Each number is 200 + 30 x the weight over its row's rms, rounded and kept within 0 to 999. Layers, rows and columns count from 0. The size before them is the row's rms in percent of the matrix's.

# up: layer 5 MLP up, 320x128, rms 0.0675, rows 316-319, columns 64-127
# down: layer 5 MLP down (transposed), 320x128, rms 0.066, rows 316-319, columns 64-127
# gate: layer 5 MLP gate, 320x128, rms 0.0702, rows 317-319, columns 64-127
up316,100,208,249,197,229,189,239,231,202,206,172,228,223,212,166,257,187,244,210,163,229,196,214,219,183,216,232,161,187,180,190,192,194,194,253,194,236,152,233,208,175,169,158,172,221,165,198,148,206,247,194,233,166,199,200,190,175,183,230,201,204,223,230,110,244
down316,103,232,143,175,236,185,218,195,207,225,224,191,231,229,118,185,201,177,165,183,172,181,143,242,180,205,221,162,228,185,209,194,235,185,194,199,223,275,252,211,202,194,207,206,234,167,232,203,189,237,232,195,196,243,207,131,179,163,195,246,172,170,167,198,209
gate317,097,241,239,141,210,166,239,227,225,160,201,198,235,184,237,204,149,233,158,206,146,202,175,186,184,191,173,227,267,208,237,254,184,174,177,188,217,187,224,201,211,180,212,238,161,257,232,198,187,233,202,197,188,198,168,180,217,232,183,216,194,240,207,238,227
up317,098,172,160,123,172,182,190,182,263,205,203,177,159,219,268,173,222,148,170,166,231,188,242,172,140,196,201,257,176,235,213,197,199,196,251,207,177,242,249,160,213,175,237,245,172,156,166,160,207,185,219,174,182,256,213,163,210,233,232,195,209,216,229,136,187
down317,099,214,209,256,194,214,207,185,170,247,223,216,160,225,225,159,183,184,149,227,187,246,257,215,161,244,232,210,203,155,146,209,195,236,207,175,224,187,211,205,154,159,248,214,218,203,155,205,191,179,181,199,211,199,188,175,202,206,216,248,228,211,233,199,211
gate318,093,168,261,188,199,201,211,226,257,210,141,187,227,199,267,146,189,229,176,233,211,162,212,243,192,180,220,252,142,206,193,134,219,203,218,214,196,232,225,170,252,288,173,112,186,194,226,204,231,230,143,226,169,204,212,209,170,182,192,163,195,198,273,183,201
up318,096,201,213,164,201,141,219,172,190,184,204,211,210,127,199,232,120,203,198,250,216,203,195,165,212,255,197,199,199,234,207,172,218,173,188,188,197,182,206,230,171,236,133,222,140,210,172,187,197,229,198,265,180,231,145,207,170,210,218,213,172,225,230,132,213
down318,099,202,160,219,194,155,210,190,119,168,216,187,261,191,184,297,215,156,198,186,178,178,216,206,230,209,210,185,210,241,203,221,265,186,176,202,204,200,203,175,240,193,201,243,190,218,230,158,262,284,216,220,235,161,172,176,182,216,192,246,214,222,187,227,212
gate319,108,203,197,236,201,205,218,231,232,159,231,193,208,227,211,224,214,173,156,195,169,175,186,155,187,200,244,181,144,232,157,234,216,209,214,177,226,229,181,229,229,122,236,197,175,242,215,218,218,152,181,232,261,169,180,216,201,162,229,198,223,218,235,229,166
up319,107,259,247,204,188,187,212,210,196,208,225,163,217,231,239,180,212,177,177,166,231,205,192,233,123,206,199,189,184,177,206,162,209,203,161,195,214,222,202,215,208,177,199,204,251,182,155,270,223,213,144,205,222,191,204,207,211,184,178,207,173,215,184,197,145
down319,112,195,163,226,195,216,192,211,174,227,180,177,237,161,252,227,254,145,164,164,189,153,172,192,189,206,198,172,209,195,156,181,169,184,168,195,211,242,169,175,233,175,190,207,170,182,230,178,168,209,172,255,210,112,230,208,189,167,180,201,224,222,124,205,176